Weights of a small GPT-style language model, trained from scratch on English Wikipedia.
Size: 13 layers, width 256, MLP 1024 ReLU, vocabulary 8192.
Architecture: RMSNorm before each block, biases.
Training: a variant of SOAP for these matrices, 374M tokens, 5710 steps.
Each number is 50 + 10 x the weight over its row's rms, rounded and kept within 0 to 99. Layers, rows and columns count from 0. The size before them is the row's rms in percent of the matrix's.

# layer 9 MLP up, 1024x256, rms 0.185, rows 990-1002, columns 0-127
103:74 51 40 33 47 49 48 47 51 34 43 40 57 42 44 53 59 39 49 22 36 48 40 50 39 51 40 61 56 49 39 65 52 69 56 49 45 50 66 51 55 52 49 49 49 34 49 47 64 46 44 46 40 49 61 52 43 58 50 57 43 69 58 41 53 28 48 69 45 46 52 49 52 63 48 50 35 51 37 42 46 49 39 51 37 37 68 36 54 48 41 47 45 46 62 52 38 49 28 45 47 62 32 53 35 40 47 53 32 43 44 59 56 43 51 46 64 76 63 46 70 34 54 67 51 45 54 66
096:52 50 52 42 51 51 51 36 51 30 47 57 51 47 45 64 62 45 39 35 58 58 53 49 40 62 57 42 73 50 50 47 39 41 41 41 59 65 55 50 45 61 35 55 60 60 52 35 45 47 41 64 45 40 51 43 51 54 53 62 49 46 48 56 46 49 38 61 58 22 45 48 65 39 61 43 58 39 45 44 56 59 29 46 49 53 62 53 57 45 54 43 64 40 53 40 48 41 34 60 58 77 65 63 54 54 66 55 60 68 58 48 56 46 58 49 55 45 49 34 55 60 54 36 52 53 31 47
104:57 52 45 30 52 48 55 68 37 53 29 45 41 50 55 55 58 76 53 53 55 53 49 58 52 48 48 47 53 66 64 46 52 36 48 39 60 66 31 45 56 37 45 37 44 58 36 46 35 33 54 50 42 60 48 38 52 54 45 51 45 59 37 41 43 56 77 44 36 72 24 50 54 53 45 53 44 56 47 65 51 46 60 48 48 44 65 51 51 36 33 74 39 39 50 40 61 56 55 53 58 56 42 44 43 69 43 60 45 44 59 62 61 45 47 59 36 54 43 55 44 45 50 42 47 46 47 49
099:51 36 49 68 49 66 53 54 45 51 57 46 67 52 52 59 58 49 59 55 63 70 48 54 60 69 49 36 48 59 54 58 47 55 52 48 59 51 38 48 43 46 55 60 61 48 51 31 32 56 42 27 67 41 47 56 48 33 52 47 66 58 49 37 53 42 53 67 58 41 58 41 33 34 33 50 37 58 57 42 48 61 39 41 38 26 54 72 47 31 44 60 46 63 41 44 35 67 35 51 57 43 33 50 19 52 42 47 63 62 42 55 55 47 46 52 44 37 62 52 55 50 59 42 48 75 35 73
119:69 56 57 37 51 53 56 55 56 58 56 58 57 52 58 49 54 43 58 68 47 38 57 69 50 60 59 50 57 60 56 49 31 35 50 50 53 48 49 63 50 49 54 54 51 45 51 49 56 60 44 63 37 48 45 59 46 63 45 58 50 65 51 56 37 44 69 43 57 70 52 56 55 61 34 53 50 52 57 44 40 47 40 48 65 61 32 50 62 55 34 56 59 45 38 56 55 44 36 51 40 49 58 37 54 51 49 38 62 62 48 28 66 57 44 57 49 63 40 55 49 45 46 44 57 39 59 41
098:58 51 61 44 49 60 63 41 40 42 40 47 37 44 51 45 65 66 51 45 48 61 58 53 46 58 50 59 43 61 61 48 51 63 39 45 41 59 40 36 58 43 73 44 64 47 45 46 47 66 54 53 51 77 55 58 55 57 47 40 31 30 27 77 62 49 48 54 57 36 50 51 56 44 45 53 44 29 43 52 42 52 55 48 62 33 54 51 55 35 51 50 50 55 40 65 43 51 37 44 42 48 40 59 38 48 45 42 33 36 58 61 17 59 48 56 52 44 36 25 67 49 47 38 41 59 46 47
101:56 58 37 59 54 56 63 58 72 54 28 48 63 44 67 50 53 16 38 36 42 53 65 56 52 55 55 45 49 46 83 40 57 52 51 33 44 48 60 47 49 47 57 37 50 40 44 47 58 53 41 53 37 46 44 65 29 63 44 48 44 40 39 55 49 51 39 57 46 64 42 58 47 73 51 44 56 50 46 70 40 37 41 39 60 46 62 60 50 48 72 73 53 34 51 48 51 54 38 64 48 42 62 66 46 52 64 56 49 43 51 56 52 52 55 41 40 37 33 56 30 54 54 58 60 43 39 59
093:59 44 51 45 36 66 45 46 46 56 45 63 26 59 46 43 43 37 47 67 52 56 61 45 62 53 65 41 27 74 47 37 36 46 51 46 65 42 55 49 59 39 54 40 37 60 57 40 43 34 56 46 52 40 35 50 47 51 47 53 37 44 29 42 52 55 58 43 47 43 39 27 43 73 48 37 55 60 61 28 78 35 66 48 44 53 42 53 52 60 47 47 38 47 42 52 54 54 45 60 52 66 50 50 55 61 32 55 61 61 58 51 62 46 44 30 32 61 57 39 56 62 41 55 56 52 52 58
097:55 46 39 52 44 52 52 48 47 52 42 43 68 74 38 64 59 59 54 26 64 57 59 35 59 69 50 38 47 47 44 52 51 57 38 52 63 54 43 53 59 47 54 29 40 45 47 46 43 51 42 58 61 59 46 56 43 60 54 45 64 61 66 64 49 52 50 48 44 31 58 40 56 45 42 59 27 56 49 48 47 55 29 63 32 52 50 46 56 48 56 60 31 43 42 53 62 47 42 41 55 52 43 56 59 47 41 60 62 59 54 38 52 43 53 54 62 37 74 54 45 39 67 58 53 46 42 31
107:66 63 51 59 43 39 49 58 54 49 54 41 50 50 50 66 39 69 39 35 27 49 53 47 70 55 40 56 37 42 64 54 72 40 48 40 36 60 47 35 31 57 35 40 47 42 63 51 49 70 61 60 62 45 53 52 61 61 61 38 47 49 44 48 54 59 57 56 56 58 53 39 54 46 46 50 64 44 72 32 56 57 55 36 46 49 55 51 41 51 41 47 59 52 37 59 55 45 36 32 38 50 48 39 38 59 62 46 51 50 44 56 50 61 50 51 52 61 63 40 56 58 48 67 68 53 52 56
094:53 38 51 54 43 40 53 30 72 52 41 46 40 50 49 52 33 38 55 59 49 45 60 53 40 38 48 70 52 53 57 48 52 72 45 54 63 50 72 35 52 42 53 62 39 41 63 59 53 48 54 54 51 43 45 47 50 39 57 49 43 53 41 55 55 46 57 40 51 61 69 26 44 52 38 38 43 42 41 30 58 39 45 58 50 47 53 45 54 41 57 52 62 51 53 48 38 54 38 48 39 35 50 62 75 46 45 58 59 59 63 63 35 66 52 48 60 62 57 27 36 41 58 45 59 56 39 51
092:47 42 46 44 66 29 52 55 64 44 54 51 62 48 86 56 60 52 43 70 49 48 56 38 49 32 50 58 42 53 48 39 68 58 35 36 75 54 42 68 58 42 39 52 37 66 37 39 55 56 37 64 50 44 48 62 45 55 54 64 35 53 39 50 42 51 60 55 44 48 53 55 51 39 45 46 58 61 50 57 38 56 49 35 49 39 56 38 59 60 47 50 30 46 59 40 68 48 59 62 60 62 65 50 51 40 52 35 55 51 58 44 57 37 53 52 37 54 27 59 59 50 42 56 46 49 47 42
093:56 53 50 62 30 43 43 57 40 54 45 54 65 50 61 66 54 58 39 49 51 32 39 50 34 55 37 48 52 65 42 41 60 56 63 59 32 48 49 52 42 63 45 66 62 43 54 50 63 49 49 50 49 53 52 55 64 63 66 52 57 81 52 57 48 47 50 41 54 40 51 37 68 52 41 51 44 54 47 37 46 44 29 35 52 60 41 38 45 64 65 46 54 54 44 43 54 55 49 67 52 35 54 47 30 35 38 35 36 76 54 34 51 39 65 40 50 46 61 68 47 58 41 44 48 46 42 46
# layer 9 MLP down (transposed), 1024x256, rms 0.257, rows 990-1002, columns 0-127
107:51 36 51 57 43 44 52 26 59 60 30 55 62 52 55 30 45 65 37 49 62 51 46 53 47 62 61 63 43 52 38 62 47 40 43 52 60 62 64 45 58 42 48 43 32 38 50 49 58 42 33 50 16 47 56 47 66 58 36 49 55 67 40 45 52 53 28 56 44 58 29 51 30 50 46 56 72 48 48 45 32 35 44 50 56 54 53 54 57 58 49 48 48 43 60 58 55 68 55 52 73 52 57 53 47 49 49 52 46 78 49 55 56 58 29 52 43 43 46 36 32 51 46 65 64 65 49 47
089:51 51 41 54 47 67 59 63 52 62 46 54 45 55 75 31 51 44 45 52 41 32 58 56 60 58 56 45 39 55 59 52 45 62 45 46 39 47 47 45 46 43 39 41 43 50 74 58 47 46 46 54 57 32 45 53 71 46 55 31 56 32 39 56 65 75 52 55 39 55 60 49 43 57 58 53 40 72 64 61 42 42 56 29 80 47 54 50 55 61 63 55 43 64 28 78 42 47 44 57 43 28 44 48 50 50 55 35 34 53 70 44 52 47 46 51 36 51 56 51 62 48 54 65 68 35 54 61
100:34 42 40 45 46 46 46 61 53 52 39 54 40 52 51 68 50 44 57 27 53 58 45 39 52 52 46 61 59 34 33 37 44 52 49 53 45 49 40 43 42 54 71 66 34 62 59 36 44 62 50 55 52 57 84 55 55 45 52 45 28 53 66 47 56 47 48 42 47 66 56 38 47 45 30 57 48 55 45 52 52 36 46 48 52 62 45 51 64 56 45 36 52 57 46 33 52 31 41 48 60 47 49 35 46 57 45 29 43 44 55 66 72 43 60 62 67 52 47 44 63 34 38 60 51 50 55 38
090:53 56 51 49 55 39 71 55 49 73 49 66 47 35 48 61 48 45 36 48 52 35 58 60 31 20 51 37 42 45 55 47 64 64 51 45 39 42 45 63 48 41 31 48 43 64 51 53 73 49 59 64 53 56 58 47 42 68 50 51 20 38 47 40 52 65 54 30 32 59 44 66 41 64 51 53 52 52 38 53 48 57 43 46 65 66 57 45 56 58 47 37 46 46 37 64 51 47 50 52 60 67 50 53 71 61 63 49 51 58 47 45 52 37 56 68 49 59 46 49 47 66 50 55 51 36 53 48
110:70 53 55 47 60 49 59 41 48 54 55 41 65 48 58 50 60 39 43 47 64 37 42 67 33 51 61 59 41 46 50 46 39 44 48 49 54 66 55 30 32 40 42 55 61 40 27 56 49 57 57 49 61 45 49 51 47 60 52 39 49 62 48 41 34 43 67 44 60 53 47 50 46 48 52 49 67 37 62 40 43 54 35 51 56 74 64 46 62 56 36 61 43 37 61 53 48 65 49 57 42 53 64 59 34 44 64 55 44 52 40 47 46 45 74 62 45 55 41 42 61 66 34 57 48 31 56 33
095:60 42 59 49 58 41 55 53 58 43 38 59 52 52 41 48 56 33 40 43 54 38 66 51 53 58 36 52 49 51 50 37 43 41 36 42 60 40 46 54 43 50 44 48 22 58 62 56 38 63 51 54 80 45 51 42 41 53 55 50 40 50 63 48 47 53 61 31 51 61 41 48 51 47 47 54 53 64 39 42 49 62 51 55 52 55 53 44 51 60 38 25 55 51 48 58 67 54 55 51 47 44 56 50 62 38 58 39 53 30 47 28 72 44 40 72 53 62 62 61 66 46 58 67 68 46 58 28
092:45 47 47 42 43 41 63 51 64 66 55 48 43 48 59 44 46 61 42 59 34 71 73 57 57 42 70 46 52 55 42 45 64 53 31 39 43 61 47 61 62 33 57 45 46 49 45 40 48 49 42 60 73 42 57 48 58 55 56 35 46 41 48 53 51 65 56 44 51 41 58 47 43 35 43 46 51 55 51 43 57 49 45 56 50 36 50 46 49 34 50 46 66 47 48 69 67 38 27 52 53 39 32 51 38 63 30 46 66 52 57 52 68 43 63 44 45 70 50 37 65 45 44 41 62 49 48 74
101:47 49 61 30 42 48 38 48 66 48 44 45 56 51 41 71 51 45 54 47 50 34 53 50 47 49 66 44 47 43 53 63 52 58 39 64 46 44 34 47 54 58 44 31 55 54 65 45 53 71 43 56 40 49 38 38 61 66 45 33 60 52 49 42 59 55 39 60 48 62 49 36 52 52 57 41 56 48 54 46 59 64 36 48 55 50 44 44 59 37 36 71 71 43 61 55 67 42 52 36 38 38 41 56 65 54 38 52 67 57 53 42 53 55 59 45 55 59 52 43 49 28 64 37 46 49 50 44
095:31 49 64 30 46 62 42 38 45 56 59 62 52 44 45 52 36 58 44 47 55 48 35 52 42 66 67 54 70 43 55 50 54 52 65 32 56 47 55 63 49 42 41 64 49 60 48 68 49 34 53 67 35 66 69 43 66 44 51 56 50 53 55 41 48 59 45 46 50 65 43 57 32 56 54 56 55 42 32 57 50 53 45 51 59 62 64 52 42 48 54 49 50 45 56 56 63 60 45 52 47 68 36 44 61 25 54 59 51 56 70 46 41 53 33 54 46 64 44 51 39 51 47 45 43 55 31 58
106:46 52 72 27 52 50 53 63 50 42 50 48 68 43 21 39 50 36 53 43 39 65 61 62 38 40 42 51 37 45 61 62 41 38 34 43 43 50 60 57 55 49 35 49 49 33 39 42 67 50 54 64 52 38 46 52 78 61 67 32 40 59 48 49 15 57 34 47 48 49 55 38 51 42 43 42 53 39 53 43 54 36 48 46 73 55 47 58 44 54 40 57 49 64 52 48 54 57 48 52 44 55 54 55 62 58 52 59 59 47 52 58 42 46 60 53 69 60 50 53 53 46 41 26 49 57 52 50
090:41 54 57 48 54 54 42 41 45 45 40 53 43 59 53 61 46 58 49 59 47 40 58 28 32 58 46 50 54 33 40 56 71 34 43 52 54 38 43 50 72 52 53 27 46 50 54 37 39 53 59 48 61 48 54 45 54 18 42 44 62 55 48 62 48 51 49 51 46 33 41 53 35 53 63 53 46 50 58 37 41 46 48 41 44 52 57 43 49 50 45 63 30 51 57 60 67 52 62 59 58 73 49 56 38 58 44 52 54 44 37 55 44 40 47 42 37 38 60 55 69 57 59 61 35 53 62 54
092:30 46 44 52 53 26 74 37 40 69 41 59 43 36 47 54 46 46 52 52 50 24 45 63 51 63 52 54 55 46 57 46 55 46 29 34 50 67 39 53 58 35 68 53 62 44 43 58 51 65 33 37 38 47 39 53 53 52 65 52 61 18 54 36 51 62 49 54 38 62 61 66 47 46 42 50 52 45 59 51 63 63 60 41 57 44 49 50 55 53 44 45 59 63 55 55 41 31 54 53 44 62 74 58 73 56 62 54 70 64 63 46 39 51 39 53 51 40 47 41 52 53 69 43 43 44 56 32
102:31 54 42 26 50 43 71 46 59 36 48 70 44 51 54 59 58 65 44 51 53 55 61 39 67 46 40 42 59 60 40 66 53 61 36 46 67 51 63 54 61 38 41 38 32 60 36 46 56 51 60 21 46 70 59 51 49 48 46 49 46 31 63 26 47 41 30 56 55 48 48 43 35 47 30 41 47 54 51 48 46 52 65 43 37 55 63 67 35 54 44 64 26 39 44 31 41 45 47 53 50 58 67 53 71 57 51 38 48 51 60 49 41 35 44 54 52 54 51 52 41 41 51 50 38 50 72 53